Each number is 500 + 25 x the weight over the matrix's rms, rounded and kept within 0 to 999. Layers, rows and columns count from 0. Numbers have three digits each.

# layer 3 MLP up, 896x224, rms 0.0603, rows 139-201, columns 112-223
482531484470535488460530494510480526493548493531510504466460519457490533465491510478498498517488498487473498505485491475506476522488495509510513495441510494533517517477487491497497527521512519513467514523520488514521508489502474473499479470517511512508491468529488534543509529518448507451514493464496495503519481496461476481500545483519
510501488495488505485523545483507526515507508511496470492494500553463491505502531515492510474485501528495529524428549521534484514471520489502521496528481475510481475527495512481523515478525534528471493488533498534511528476512489568481453504519500497535515495516504459523495465480465540467507448517505497493500509528477527462461517494456
463550503464524510474509507496495484521520487531526500504490500494517496478514477480489478488535487478491534476489499473494474505483470497476491529530479467559471480501488516481504541526485542483520498513518470493533507520539502507537460511506496534512491539505532497512528499524510505494509524498480447498533509494473503517507523524542
480504511495472488562506517482554495522477464502510501486513517469491476482501502519496491479510460494564526491522462516586489497477462472519507496512497494492500501514461498502534517501468497491526504515494521501518525473494527471493546462459521469539541467491539490499562511504502501487546509511509521546441484512482497531504478514514
482530490499493517528489501533492527486458433482483527502498534478559542482483498493490490493480516495500523523493528480522534510518531491525534535447512495495539496489481472511493462500503527518556501507446478505555496485500524481491510536530464503493537533475509491461516527503507533473461499523516517490516527511502497465509472486528
459475499483504511509487499539472529546497486468421488486509499528535514458503477505454483510507507498507499506472509463509508518468513458527505510512517493476499560509522455496484505505515480504492514526473533483514516558518498493525486537512492521506453518512526483506474496459530517481515508519457508485518494509483490494479504490504
548461499474447473511503484466503492479541533495470465494496505470493491482511534493493502485494518467543482483511483505466472451469484502532499504480470506468478498482523536497457487521478537509473484438525472534509524500490482529542554489536508461508536517481523526511536548475507470501525532478500562521504510549486504516521507501544
477485463504512511491476487508511502494532541497513548534429508488490480522534441526481530467532524481502505501474520479476466506452515488504506527464560482471522479493547498525500532509523488489543556478479461476467515481462493485504507454495501459508504509508463479499543499531497482477529530482478531547507545468522495536499471504529
469523492516508458519478506499456559528472465518505482526514529467514469483460504451530491520510495489503511460468500463506515519520494554515498503486502539522485489493563533493491495545493493492485497552529512552547505471500530562492438490498502480517531505489508506464473496505533444504528500489497545514465472487459514492522496530504
462542479517502513474468468523519522519512509478484487538547478502474491509482519499482522481462504523501503464439533507501524466537497500543500501504443513516525481512511478455510524540461484477510538467509540481510478499554485461480496488517509533491453500487485522486505504527489497506471487488508543454478503496466456476493512520546
531490564486492501472522488523477497496480423464518475515509560495457507475491480493520506512550531496526503466522515501489458520513465486498508486486529480481486529517489524484488533522506466517519494513467504474462453532490486502522518451525487542490482467496467536524508487477507510504513536440467534550483530475484513479490553495492
477511529482479509523493481524535505502509501490493503463521516503516519498531506538517504518535444509513471512554557528464504516509473468533515485504501457491468490516498514486509501525461450462483509488482534462515497526486522478527509451479519505510500530492541477497511490518499496536521550489491495463493522532492528525465495495521
483497505489479493519481454514454486514520488469483474492582464484496464521515539511500513506511543483449509477531527556481528492487515466527484531449520520481510462512524518519507497529518544512533521524487505499479457476514543484492481477507525475456505519492473465488503512517468473466489508517479504500476526508493518515518533555518
471491490446449486501493495527516546499487539448505522484544552485511502519455520492496496489502520485487518526527508492467514491524516476505541461529485498503507543486529515473509493467509478492484473505526488530499510475505516497498501516535470539472512425507487523543489495534466538506488503498503523525483493468498488459466514550491
499457479507494529502510505481490487505512527509503492502484509486519525518453502489495538507499531474499473531490520511515501492460508495478480480507490470538507525495505488482545515505470528474524503534532486502469501570449528490475481504478495513495510490484493502549489521461488451479475506489508493477473516480453486507490490430516
485494478467511501498500504490471520511469507519503530501515507516487516513479549510475485502531526509502481535482541489518541488522492497537466459537493552503504508490471527444458488526476505462513553477467486504533552513515461497552452525502519504526524505499514528472519508521498464454483493536510500466489478511476523475506580477465
511499489544446469530470494479497518486521509490535499525461487500470489547515519469454480505509520532502495503454509508509509484494478514516514500477490494442495463489479506520551498512479514516499529499502558515507489470508502493534497517472544481544538434524565509498466528476505512474554517478496514531499506515525508493451472535457
498534524537520514492520534501510513512482442508469475483486513486507469508472523480529506487513510530520531498508498459454479515481495502472538501509498525521454517505520511512467513492487522505491492485526467481539548517513480465485524465471504487503540514470499506449502519497477546530478466494488477498547480515452466502481490517464
531461432489474511498502492549496512520517493512477468514477478503516502515520502510504560494517445474528494497522518553445489530493492540496529526495510487503489487496501468531456501491498521505481520481529508511526506494482508477515517506507539530516542488497510508476498462486514456526464481531485525474473459476496493481512515528523
537497486509499505537508486521528508515501543496474508501466509511519481494523535455489557495527529533491479507526505460480511528464499499515495467524499491484504525501502535528493497483568518522491556514538490499495496475482504508491511494499495530488509456456506453488507523488444513530495509513547497492477497463492491476499522467504
466506502480468468483489508514482465495505527488503494499517505478503483494542496481515516520492492420486485457527467500492442476513506460485528503530496487441511491532530507490484446488511490494527488477520486525469495518489489490519491500520486522535520490475546521514530547517446500487502525479582538510489502501500489488492508526484
542476530578509494537476465574508515473492447461457496506489518502539476549530524539505549502515539476514469475464522437499544531507489495485490498485534455460561525491555530491515510525466517453520506412512476510497566489450487471516506455523493515493534460482505526523514466509430540460526531512512494515449481487500511482514488500499
494543511509501508467483510491500451469475470491493508463494476444477558490540520500468459500505558473509492534527482501502568485542532488579456465456483514533520497489470515486478512524515528474513509482543477491466485505524555524483521515478469558526538542484533541485526469504520505481498487459507501466535523525514523480472475497468
499526466478533510492491538535531495501525523567530490481532501570498492511505483498489497458499515481533475503482490508519480500516470549493475493453477465528494522527523427517519515504511536491483485496496474534490468493498518451477514512528472529518470487478523468510502483502492509492528492474482498492544488527516487517494506508546
506544525507516465472494519527460505478530510486504511487496503492510486511503546508532492477489536540501509492476510496524493514450514476478489477458479494462531532507479481512459480499537498529445486486489489542530474507539513461518540507525461493478534517470545508496439492461502543441452525511505498489509490508541463525507514514523
514559511516516507499447480477484458485535497470492465465489513496488469520503504507491544507537516536492490486518464505483548488477490536478470529474548540493484483482458545479500510506497493520534494495524454528559510473479504479509481520491482487477499490514492461526474487475482535470519518483477515480500532498460473513463540511524
503520519483509483478513520496530532517511525498565519536497494467503487491462483497475500513484518515493530487512493508475504488500526530526513529505527494427477514455462445464527525535477465487517491484474491530499518473488527422505552475486489450466553546457465508509497480522478497507525513561483500506485494483507515490500510478468
482504471459454552536491493456465527550520505476498480470496481522493543527517507501491521479512488456503490494451483502511501467471485496441505516491464515497553457496487527525474481519521542542510514502457487510522510481513544493505535507510538511493505505522511504519460468506522475472512520476505474512484437534502469527517514491507
528534491506509492520486496476532471492473462494540502486531503516578465522513531539485546502483512474465442517498457513518495467518515517460477503544493483530506504500483524532504471473521524469512499482510490494542521487492542503442493541468490519559495483491499487494524491520511491525527503485510527493510543495498504486523499467506
478496463508510492497529488482475482555471478516508508493480435501449489483538487488514492492518482457491526461507453481477478456527525500504500532519529513471479535501501534495501494521523484511513543537504492514527523486533519458494482489487507474517535507540482511504514535506487549465514493495453474532478534496503498506499487491472
511502520539471489499516464530519479507522480493499466521494465509472507505556508511533501468524494512540522545494499495495476485499511494533519522507493475480505480521437521500443471506489534518436501509453493498503500521497502486488488459596509523520474481541495530516511478518465483486502519506496494476497481468519473481505493498493
477476525522470500481487548494470466501460477482479467555524484437466525533532512499495501467550466493504510486518518581535515508477565509482510526516496531500495513502486503469462485533493501496513503531508507488492513501479440509527525450495492461483502472444519527499474576491506492498517530511468485476519510541511539493526495518497
467522477511462493531530532525492544556503461473484511521491504466508519481511551539509525489500499526489486483480456471517482505526497532507491490525508466524503537493497506519503452464540500492482511484472507520516510507508509488434512483460502443525503432543514471561469507472509481472533492484515486491495529511465453509490458487486
494488517535518474501526514524468503476488466500487459463505514541478508545568476474517485536488501442542493481539512534490481496482491498493477522541507506498428513522525520459489504489543512488512490467496490476518518434519514450480496554520515522503530530470467469491520512509519462508506487561477486510544501489469473517483466535486
511536452519451511478521508524505548485474484505475527521528492566534507448501538496504481500493500531520484489521546495533530499506468482499498523529463505503508466481473525508493492472526500502502536446506535516502505477487512439497501494506482497456497446514536486518532493526522543498495548505497528515490491508542474478490484508529
496516501503467502423511504495474462515480508505473469564457500566504499501508501494527491508478508522524509551513514527493560480482505508528460476517485507496488487518484496498528493517516485500500529489469560504510533461509495509522488490528463510500519471507460496548549510512495501552515470483452487526516523509479487543463539524501
547526489482539514512448528490450509498463537452503463502511520525468488430482528479488514501502513488522494535537512436500497505539463490468530455506538496503483502493531510534560530486521510478495518525527495499441508462450473495506510507522482522539478522530525536491435488535511539495545514520475505466466527494496482500497466529471
489500472530493467507503541521504501522521524521463453477472520538476532526479505478470537542477472488523479526524475493514529466487502493494496508529482514516507464482462519486493473487535547494525505507458493511509495479494511524485490463525477515541506510498518519543542477530479471470510517495525520469480515518508436501510499455496
466540478492524514520514505557508491481527458536491526492485522537488497534558494533501502514501489526508510525514503499520475562493498483489516489475524443518498493511519511515505486498505514458491519504510455520448495518497476460495537459461480552474503504491499548454526530478490546442489500496484455529505491509477509492466522529501
529496528529513481514475510483452556524476511536506505485512522522526485492512488469459502479477494482512501492493505516470514473505506504466485523478519530489499437459499519549505510511474514472498483517538533470509525536500499473515463506506495478498497541465525475486471497453493494501560534485493456517502502514486495475501487503510
500491515489458486516487521522559516460498555499501495500511511496534545498461531521517534460462483532467506489481502478539535491471442504534478464508513500525485503520459528492461474473454513498466527522492485544495481477485481496484474468533520493483499514493503519498501511506475485525561537493522515501449498505494504527492487514488
503494471560466506494498515486490484502545519530532498506529473485453527479503492495478509464504528450531487529463483486505513509497470522512477512498517560495495498534495514497483528503551582502462494507465487495498510506467471510541562524475479438495470543474494524489441503450474516502492507458513505519515450487488545483513547495473
470489443482476487463497498518510492557519475498487468486534503488493523540493534462516469521508532521543532517501540514547559513525510471501515518480456521470476500519488538525501493521515501500515529514500464509506544544484486501537498497492475518476488512515510507523526495523452494505567480519499495520515492490486498496502490495513
451514503456460509527518465491515512518500451489482529539477524464507467481531521513505504473480499489486493514476497497494474529499483513517525514484489466500466512464487499555511479461497504505501527458522483505447497497479497502490550509461512514511514509514501524490522485552526518518496524479466483510547535461453510520475567512504
530517479469505537551501507455528474508501491518533515498511501549496462492480502493447508530508481541482466482530500492498491501480500521515453498511517469505459530547474499525483487492493483483476489526534478474532505479523523483504471481549504545455517475467477505486498520491502530511483526507466483466502506530477484498496478495478
517515510498452488522485506477489480494493468489496519505503486488507493453507496523477469482424527481484497515482501500521535519523523524474505559481521483554527523504475504466517470511536519465516525531514494524522530498537516461469534536512474450538511498479513536544493544475519507526481500476529550475526527537471514493481506491528
515493537491463507519475507518497455475468509512458440512533495529542492497481562494499529470498503461530523498475523518473517506533485483542478514523517500514495491544499484519520499520504496529459490495481488525497512492518494522496542523537501502487524487496485515507490537507497548486507459462480503505506481502496474485528521488478
490545513489528492521501500476506501487516488485543535515495471521462532496470486479456502478538531546474566477444510510495495485499525493546487517529478505505445485496499504536456548496526485475511523486511485480525539462482521478558466505535471494478480489526484519493498521536489504545466512498507479448452468516512499505515493487504
497475481481463455479497508476473495469517501486532496489542517514506523475520507483526492476498494502517473509515490496524497459509495529486463535491530465530539490538454506459478504452539522528496542491529511463460495518503515501499554490499503486513509499558482505516541496472488493479478509525487510464507488527496489496508518529484
523502518481502480508494503464493491478505477445525469511474513510545501480531504512515495480467541522456505501467529471536482504566482485492487493491488499512452489487497519487493503480533480481480503535558484484498486488484521489522515482435545493540554522527533536488512505476518546476436464484477492530505551500489572499444468506498
489491507506471521510464503476544528498470498512505546522491510490507518534442498494503542537521501483461497549477523532492521557497503515496523500508531489513530469452466494479513493434485510493482525490456482532532505479505505494542466494543498489510518451494499506487453548510524520484531549523503495505506510469460497478515512524525
530505515487491476497485517484444486465439540496526473497539516494527471522533534494498527524473453502516479528516480488486500521469536487501505449492490508471479443473503517510542508535470495494452470466488484499536500520483543535497464464502519471501494522502520507528509495512484528469478546511475503508509444510505539507502461485544
477528534496528468508494517487530500521490510487506568465491466493463519532493459522475454438511458538504488493516534531480474513480543537528458484500484515460513493508481505519511487481533491467461479494476488542499521510533468476527489523478526477490533544463438544487469514521463495510485477500487496479486510450491448529529518522516
492498541483512499502470510498513555543487519499476530505530495499504471481458511485478499511510523497498503502480514498508506530525531519483475492550534488483516447461517505514484523493475503502478488503470523488483508487499533487496535482492504511485480514460480539495482532548506458507503506495454506488515532526537465504530514498523
433485506496502501519475523533542482516524509461475525480490495463490492489500541492509501492488445462478525474526494481545502471502490463475506497507501482501452505519468487524473463508482504501505469492513497486497487497471516500528515493482483493511509550513518543474523490506469476482508525491498508478551509487484499466491486518517
449519503535497484541467513506469533457496529505486478544503539524499534497487504504502494474516509516471484519487558471517500486499501509490463453469490521460501445510454536460499507505471531496478503490457492515521531526450501510465491447505470519484541517477488519511531499534497496521489502441514526462517505487501478488489509520529
518508490542502502476516519456499539527465508540497506524520507464462508470445537510472533479475473474473497551442520480496506522495457495540493433463446515493499426537443486503508505471487532505464489485477533525519570534487527509502452455545497517499535463527541471517477458493484528473516474502459486464488512528444552539489515506476
498469481454504499520494489476480493525515471519539504542508531519519555466532546519511487460493503514506491496453523509486472470485504497490522494460536495505491487458471511491517513516529551479503488510477508494495573515473455499548501520496514472497491503500490500488522495478531464507503487538469473507446489479500468553472514502494
481486496493520531493512494495479512495483502496520505489503487474439485538492551534464445503504487494493486522498540498534507487485488490499511495494456520541531476509493536548491479539491512530452537502512482491503515482543528484484516523477518456511521450484509547535508485510496485483491552495525518536512501479511486518473472497524
472523496488475520495466467501505541463479483465535560421528502485545512500509499466489498520508491509494513510453495516513492471524455496445490526490477453534505490483519534481462503531503493501491479496510506518529482527489509464535467487499537493472474516568545505538472490470489526486483476515500519510520513469477529503513488472453
483505491525491530489543490463534528477527521504495480513498504532513520474466513518499522472493479503530508482533466444489496492507507476464510487496483478525486479529482474516528459519504508502510533466493487514507494491509529501528532469469492513492489536487474530441502520527495514448466509479489527499487494457450535529488509513533
502480530482485514464497506532459513472503532517456568538497491487493465454468484486444549474507515495457487514497524529495530508487470546490516497505553494504490468515482504477514543490524543560491493470461515459492493490540536504428459485500489492500458526490470479508501518476504520540578467537455481498514488507523524517479546524503
511512535513505474447497478517490532545496483494475523512495461491496479498488523518517530472521487485500494507523499491469525498526505496528477480521495478481498500486516496501444498528487529486504534483492506494529489507490493472506529510508513507486520492504500523576496485482465526479513479481484508474500486511487512494527489529533
# layer 3 MLP down (transposed), 896x224, rms 0.0604, rows 139-200, columns 112-223
496467506479457479512526508459517482505474515489452479493518500508485481484484527473498499441499505476517562452499516520518517472527476533480497490509460508499480481533465515482479447536472495533535488480499479521462501512481505518511529493501488462480492564500501499487496489509543499512503501526494473481517510510504512518542464511489
515487513540521479496499486477500521534492486531486522482534494522545483527495529482472496498515538452509525479510493461489541521486479470487477477492511513479512507488476503480482486518527458497522513515464533489457513494425515476501491479488470505530519540489468516450488483558493471519519538511519503497521473525515494493501527503527
519493501497447491514521448473470489464489481494485504487481464493534484527500508519481517541460525555501532494509516508520519467491496520507468536481519550455502498468507496465494494511496462536508480515476507495465471476454488498491505468527522441513507493489547484494497503481547516487494459520506517503487481473514496502506472513496
513494517455480533506515504548497520492474512486524464483473464519518482531498482521528503491495509486520530548499566492480509501500501516494448481484515469495529502490451518515498479492503474525501522491520533507517451492457505513543511472509533537510526502494521494516497509482543495485509499455526480498491470470477483515481519487532
511514504498448504494483531488485518503513604506507553475461484530467506486496498483482459522509515506541457496486515442549511470452479545494488463523492507484472522527545479475493482523507479451508454504500497484518498452528496490533470511466506469509523530548499489497526478518462523492476454477492484473520478495507505566502506496516
502517480524483536454499520480507489492538518504483515504539530456471494516469521476531534462526499504517521490503488512471487496513582490472466487471554501513480482489544544518499498507528490502500472502517526485469549477539506501475470480503498485536484525492473521520458480515431486510506564485532505518479499480493504511506477517519
499527478508500454520468500458483482474488466501522516501503545510455501502524522498485517490475522557490483531531482546460533498496510507494478489518534512492534521525506529533512474498504546528453513492486499475460475486490540482515500511469513512462525531473495462500502496510526503533511501521459421525516503507494511487531475491508
511525494500485467473521483494478518555510511500567477484531500443501532473446522506509450472489482463476531499487469495498512467496533505498495485497527482504519489502499506498501531518496518511501512496484531561489480458464555518515472512528483490489524448536504487515476470503538555529541503525486502507517503487496517459515536502510
546521497514531507486536526448481450486518504479510472513529509538566487501537461509462425491501559450466498495494511493508511483484512543493491509532469494459503473490458508536438509494459462500486524436491500467514487499487530512513495488531517483480516527477490457507429566527499488505505478494518523535502522562482465468523513451487
496502515490506506482504511493491510498468488492499491544444501508541492495505519521526484504539471478483500525493477485520487522499457458500489501498489534466475500505511517487463528534473515496502490539517464488556550534496503467503477466520534481531497509500436527492456501514522502489549510515474461488501496500473454454518515522443
475485486474526450561470487502497505516525490483429509509588504532502469535508504487451529460506474507471482514499506512465501498511481488464478550503502532514497503503487506509553483450504529459476499527494501471508444508518487539522474472493506477525488485510465506522466479489469501490523518505487455470509532528452520542552539526486
503487490519474473490498514486453501473523498505508539516485495474493520499477515493434469511489527508491526511494488483540496468510524504468489530488511472515513492497532507504510495501550532549478481493506474523484488513505483507512515513482509512483553467505457467510486508508489548499527488527523481507485495469502500491518533498486
480484467519479501520539478531486530475512493510512499484492509506460518503518490456503465491496493457488515494479513508492461484483473494477503473471485539451504502483491518492544517511488505483484505506502480540492489472485498511489494513531510506529497515489500548489476479470498488496516557509491511573494516493485509528534529523512
526513470502480520539517496495489473533470454500491506509470455549479506512529532493526536509509524504499486480527502544514486487514471522475474528492491467519498497523470502493515478535493565513499517494538481494511487507490514519543511481492507448513515500530516507492517498499551495472472471507522555518505474470485516503498457510494
480493501467516493451529479484491500505531486492463543486496488549527522501516474490535483473496514492523537492512471499512488523488503499523475543470502441504459484516534532495494531519465517512552442507497494525499495485481531468531526502493530471483479481489490498506483494509513479515457527511507511485492504548455467515526471512484
537523527495507534504552502468472455491472485522522498499492544494503506455534493538512474496491481480474520483500495497488483478477496522472525518439516451527476513471550485555486494506548499524485486504519490465474508479501526528470493476478488490489469539522467433527486495494532523472504484471505488499552520530538524528499468525519
537509534510558488481543458500515485518499500480524454507477510485502492471517550491521527521495476484506547456477500514488507507509525523467523479558499521506470531463516508471508479479524472490522508484470448471508494479496484502505508549492474526520485524496453465501501503490467477523460489483496476524520569504509471501552487508545
474478491451482491484552490515503534522551519484502522490516497469489504471480500493445528522504493466508467482502512487527483517498483476479453495496474496488496483520526465480453460485489461478556495501504512506497468528504499501459470473505473484510545495496476530514510479510506463508503504463527534522454545502501522511530469514496
463457537520528529483499478501432491538474524527561517459537457504502508468545490452470459533501548461549524481533514524510495506500543492478448464490478528519513502471499545470514500546484524500491515491505525521503527455518471549454522486474454488512521510514494467489502457490512507498515516458513487488509556498503507459508488491473
465519506513495524485523504485498535499487497495515500499492500484495522521513504522531495510472533481494554502528487554540494459508519474536458541470533483442524492533477507494512501509452478471478488465522523466514511466529464482512473519498504506519470524519502498502471482501484502514504490486491533480516496479513534477488481534490
506528512484526490523483528482514531533506481476525521535519490479496486520489518496510490509493521524475491500471503486469485526543460511509484511489502481506460464480468510500546542486470535478497503486492539466500469506500499492499556504515513502497498494526459461517485480523516507494498474493442487484498542503477479546496490480524
485497467494506479498466560549510484448500485450523495484556479543527514478552506487527547491498536511532516506516460481501477504508483522488515506531537495514524504465463458434511516518540545534516496486523501463526527496475447473541492498483528518485514499541485492502513470551443475487526524524437492499514490547516524545472484493499
495477457502499477468515502499505466495440525505497534506489511474481477472459496518519526452498476495468499516499514500502497469537432474529517496467533531484506513498542467471493492516489516501518482461501545556540480486534496445470516496471510484478511541465489512430477483500491486492500516464479467489477495537502516472507471481472
529487521487475534510529449532515537492513486537488474502516483487481502478483492500507486505503481503472454496530519458519463529497503505489486552512493466519497459462488488507512556482498493505527492479516482461449470502482509522494523518514483500472536524471447502488487528532468500495513543527482473530514520528488465524548490494518
455482510487475532525531478525502498508513535497476519500515524484509522526492506495477504540514460514546486474522488496519496495504515513494493492546472534503451497532513501550499523505484499484529494520563511463500508488500444533490506463491540469486484528507496489511538496502484542518516496534442530466531495527491479523480491511508
500506495522467505495524456477541498479519486485485466471497523481482505507500526509501536529481555514488532490489477489494449512516494471506508497486473480523525506490480490485522485488468531470469524514470499540485520503508499586488493467491502499472496500496523516525500481486518492550476503515479551517488480514545503473495531494484
521473553460455494528477474496509488487500539508468484462536540523479486579482516496532536474473442458484480515495502484475511502527501470490519494550512488533496523552487488525506497519494505476513498479530514516453488513467502524489475516506499526502471473543497464473497461486514503487508483476513522510470479515473528573516503496514
472530524492503517445485476541482477501482511499494490480548491525532507481456521519491530533496523521485555503533496545509507470491509464502477447555516522475459469468457480456489485504464467521490490457518475518536477468467516480434497483485502512530510467514519479443514537481480480526529495505480515511493567501590519500488522493505
500502537491519524485508494471505504476528482548482483494453465505452565529504503479487523461504535465549466521474523563499491499483511485447485498486502508492483515542477487483487509480491523535520533496524497494479496485462512539467495522527526528555465518502524493469477505450485501472501527511491511481455473536488492488462538521503
532474514475510480498447472497515532532517498513486498500469568486495483547523486461504506490492577503515506521530528509523515496488440465483491503468499507523479456540477493482475462498498513469523502474531505484473479487498482518494494466494459476528485563495481524475477511457487474555488475528537515508525523509521487527468503508515
468524484485494485525521535503483508490511497496510543529487495481550448580496499514483486556477503502494460488523569484525474508508474478498516509522456501478492438501497478479494545495497494479478469464484513530549539541525508478493520519468460557502461513535521498493457488551453499527514480483499496514519500508517551462536496491535
517529541516532487516439521492464508508498527515536482462502493497489519480516440535517527482460459482451510560502493456494470458517494473492504546504499509486487537497475457521516516542476490482480511498511529520481426535492496457505497529482543491464493538485492494495473523430517465473469485521564537477531509521515456499492514496484
568472538489544487491487459519521525506454464516504511528490507466514517528482514515543491523525507490495522468525525515484520511510563493466493484511510543510495477484502515479537542494535528484489455520485490479489543501491524529504465518508499503498499536482460489469538514497492438502471480515450507490506471498483545543507501498527
506512506477490535503454516486510517517492484480486508527504497497481490508499507511516520477469517499506512492477573484518499504467504519508500507506509518465485497468492484491479497479484481529478521496510528527530507519520456521503531515530520485503536527498482473482452504496476524471531481475536523481505518507477512518490467524506
482539488493535481512519495530497491476507488540497458495510476452517506539519513518491481500503514478490499492503470495493513494485497491500474458471500495506481464516491470488474533485492503539492526460485488477523478496513504537550520510482513547541526518489529477497526506506512469506482520531502506483491523472479536463512526482504
520497476480520480489513479522526553508507510486467534469509534505516442533516473519538476467516481454464527538487511509469429510473499514464474502467487490499569468443538458551531490530497491534520492460483480505531487466545497455529488509494485541485500481501487542535490525513511524453492503528505498505479491505495518495484521491526
489492525495476458476464475483518489547504483498445448514492503535425521506453487497474491523490489483483468511492574505481454506506473506557496545482472493547514548456457462568489551476466463500523509558502492492534513477494485461494499482466541462544464490505468526504523531518539507501510515497443484523488578489493543510505449517501
526539531499503482486509502490500526480492509508541500533509501469530479481499476511516513504488491464496531496510514549470470502482498517490506473462561497480473517469498501503509470493483477494473469496491529523508475485512515482510504497443471507485486485508488483489498518484482465495510480489467516518536532471494479485541521548494
484470565475469505455522494484502520503480521483482487475506504491458517490519524460528531473505468488466476498492493473548520526495510510539503497484493495535455465493522521511464512503499506539530523491462501471519520540452519519487463511498509498502540492521508440487450465488547509499523450484519532474474520494523470518493508496483
478511526475464474532482500510530457475529523473506463463486498466483477516510475523514491519515516463492472482527483502515513517492531484550480449482511449516524550527503475476493511485501462506508458518485498512495480517470479540513534532516523514476446480486488491503483477524511479509475495468513530512480504470515504486508505491532
468480528539491478461523485508527463476582483466470519446471515493474482509514497521454462482516536477529533474460511500521493488511493521495503487507521474516534475531471467501551498470454476507560505546522505554448499517526538497499496506479525446473505512483458522504500519458484541523533576511512523472535478479492508474500456483498
524505526548495528499483489497531525490495508523491484531529469510510492519507463476537479513521504530515561529483495495499529463567458477479527492479503506528467559493563496491459533476465484517490475483527494465457488521488489483495484430499498514506525509519481458501540449471460466501472509503550477498452460528508514538431553470493
506472482494558525527493522513448491525494507497524523514435468482470518457445523489453522493466510520491497472532510480518483460535480524533498458550494503489471516543519522460509488481483533543488482507487493482482493561488430493530479543506499509512503514487508484509493471490462537497520484504471508469528480464483510502499493495509
521521516478558453497445498530463522475469438516513492504473477559512467525483505527498497434496484477489558503451525545493535485485463483564526535485465466465496553540485472529479509504524482505535532493531528505515484554535485497482482477490510492470482488518498505530454494489501521500519515528446450519499470481496526467502517497500
453467512492546498492498529487501504514515490511506463506510499488445468516524534478551540475473547478525491507484511498488478512508480465445519465508452555486480475494495511499528497463489474523461518470499511515527503521495546528455531534495502498521462480496483484451502469476505531501485502504497527501498489521497498561456468525540
421451492500515510514501469503487470506486545501486519502508489523519524459454479497498501502494478556529540509532495485493506499484531510507528494496484478527482516513512522473505514493533463500509476515520519492481492522502514508540503489482534506515471528544506536465452496486475516509486509513517479485512485481526488491500478453479
478515459488516511492514507515490484525509526515521497475499511492437506490485540507472521518439500500455483484511499514462511485517492510470508532487510478509532471473532504537485511527479475519512491467519489503528509547517528491510517504443461484532485499491490482478508533486484486467569485522517494430489506475516504479514516482494
490520518507525514479525505504522442510490566472476529522454485502451471518495498511492487513485503512540474545496487463513468513505459501443515449482541464512529561553492515497462517483504526478467532523493519480497486530460502493429515485513526467468460465508479480517486500521494481536553547528470509511532481491460500527511517513514
461486507493499503457507482512501506476483476434511499455489464529465493489520479547540510501462499478452461497521475518515524514497524484567516498509539456486519506515545499471514451505464482485475502500463465500506494473494474510489518465540512465507466501514505484525457457480504487513501508553479502482531526517454517510488500493506
499536520509524520466506492485474516498522526526497501489468484481485523489492514494491521480546490466527517508537492509492492554479501534466488495490460474457547507507551468503516540534496468468536460459486480504449520482494481516477529488489503478493457481470505478497498472520511452508525532521477492509537460517514518489505525491496
496516505522518512500492523523536490498491535528478453455554509487497487516505490450469442466492446490528516499510543497491490508483537476467473476494496444468512499532524509468493530554506517523508455544514512517493492519515507475527489503532529471509524476473542514468526446491555515481462463519500532489477487543487474506539483503460
458532500525450470553505474545518538493520520528530535515466461476526451511505457486506439512539541503494512522523538491466444491521492499526517524485494491444498538494520460465542532508472509500467499505471505526479488496506478479522498495522485516556482493462492461465463496508518513505524534512507489473503536498496527512465489475503
494496517490469539494522481441500528462488467505527450465518540513508549472501507529541485465517496488466500483508541502554448475479525491485504490537459526460480510543473523449527494546492480510505513488484509489530488498558517460530523483450514478459493523498516526515514519491517496441528514498470470502494512505503513505477462516481
499492471475455495489487482491490489491516477482496509456496495496494515494505479535545510501486524497506501492512453501512473470455498478457519499493499490479520529502510474493511520518492510505530501516509515514500517537528515477505487523511494510515481480509477490509498523469508528479540513529524502508507527517475524488489529536515
502495490526442494541477431531508490486510509497501484515503537540497526486541518510492529489474538496480483482486503536479502490456514452479500516491525475526543477501513500502485514523504511512540568505517495510516469490477510528544470469514530529544459523502481495507473488495503524500470487509470472476519480470490496481506532500548
522516487501493414510473526486506502555529485510490538482468482487532478506509483492437537490432516495475448491479477497435534483475499504529511503541483512510514519509547490479513478458526470490458486501560488503506508492517500521516485509492551500509481516497500484544481493483477521520483482497496503451470493463491508499541509510494
499525522527462510467483502487511513487498503443504479474537485514519511497465568550503545485509498501514512477527553467487495534494512503451485497481521557525524434467491491518545515475508483528506514490447498547542531486496526532474490478474525493538477501515483463489510562504564504522518472520523485520520442530535508477445540469516
489490466534508500531484506538523486473479526483467465535529475484506476475481500481463492480519453465501521493478522547489455518472501527524463498515468529457451520522513473497501485499523520504507500516516512527500459487514494523464485483516508516483507489519514487468492450521505524521533519450517520461537524507529571467524520471484
500465479514547492558521506485523480520493470521482477496468468481558477491491471456484458554496494540533530488480472466484534511512509482503518505489480473467503523509485488463532486450522490468527511533541469552537501544526431470537509500453469532522525513478507491507480480502536515546518508476464471487515486516456546535541503522469
515494463517525543542532524496465480479504478504496465532509510529471530507471488496519480491487473525454484513524479514466522540496512553494491478499534538470496507524504551491507500475506553484510498477547459496532478516502547556428504521483483502530464503553476529516522528515486511531501508514505466499470481517462497509471504487506
474459498511500526463515484527524514472479504506523499510527518510531526539461494512505472477530513514502550494439478509518500509528502478482540517495466489476506501525488491509489531516509499471542506513514482516532515480497492498443530494517479509479510528493496471473486520519514536486494511499483530503499507498540503456495496499501
486506460510479495530523509494489530515519547518520491554550466493527511490457557492510488454503488529530528465511524448533495508451535508481451502478500561493490485442467486493519506516521519502499493462476493447489498490479510469498474475489515513485510509538516475523467480499518537500503525503470510494499494537523558468505515542492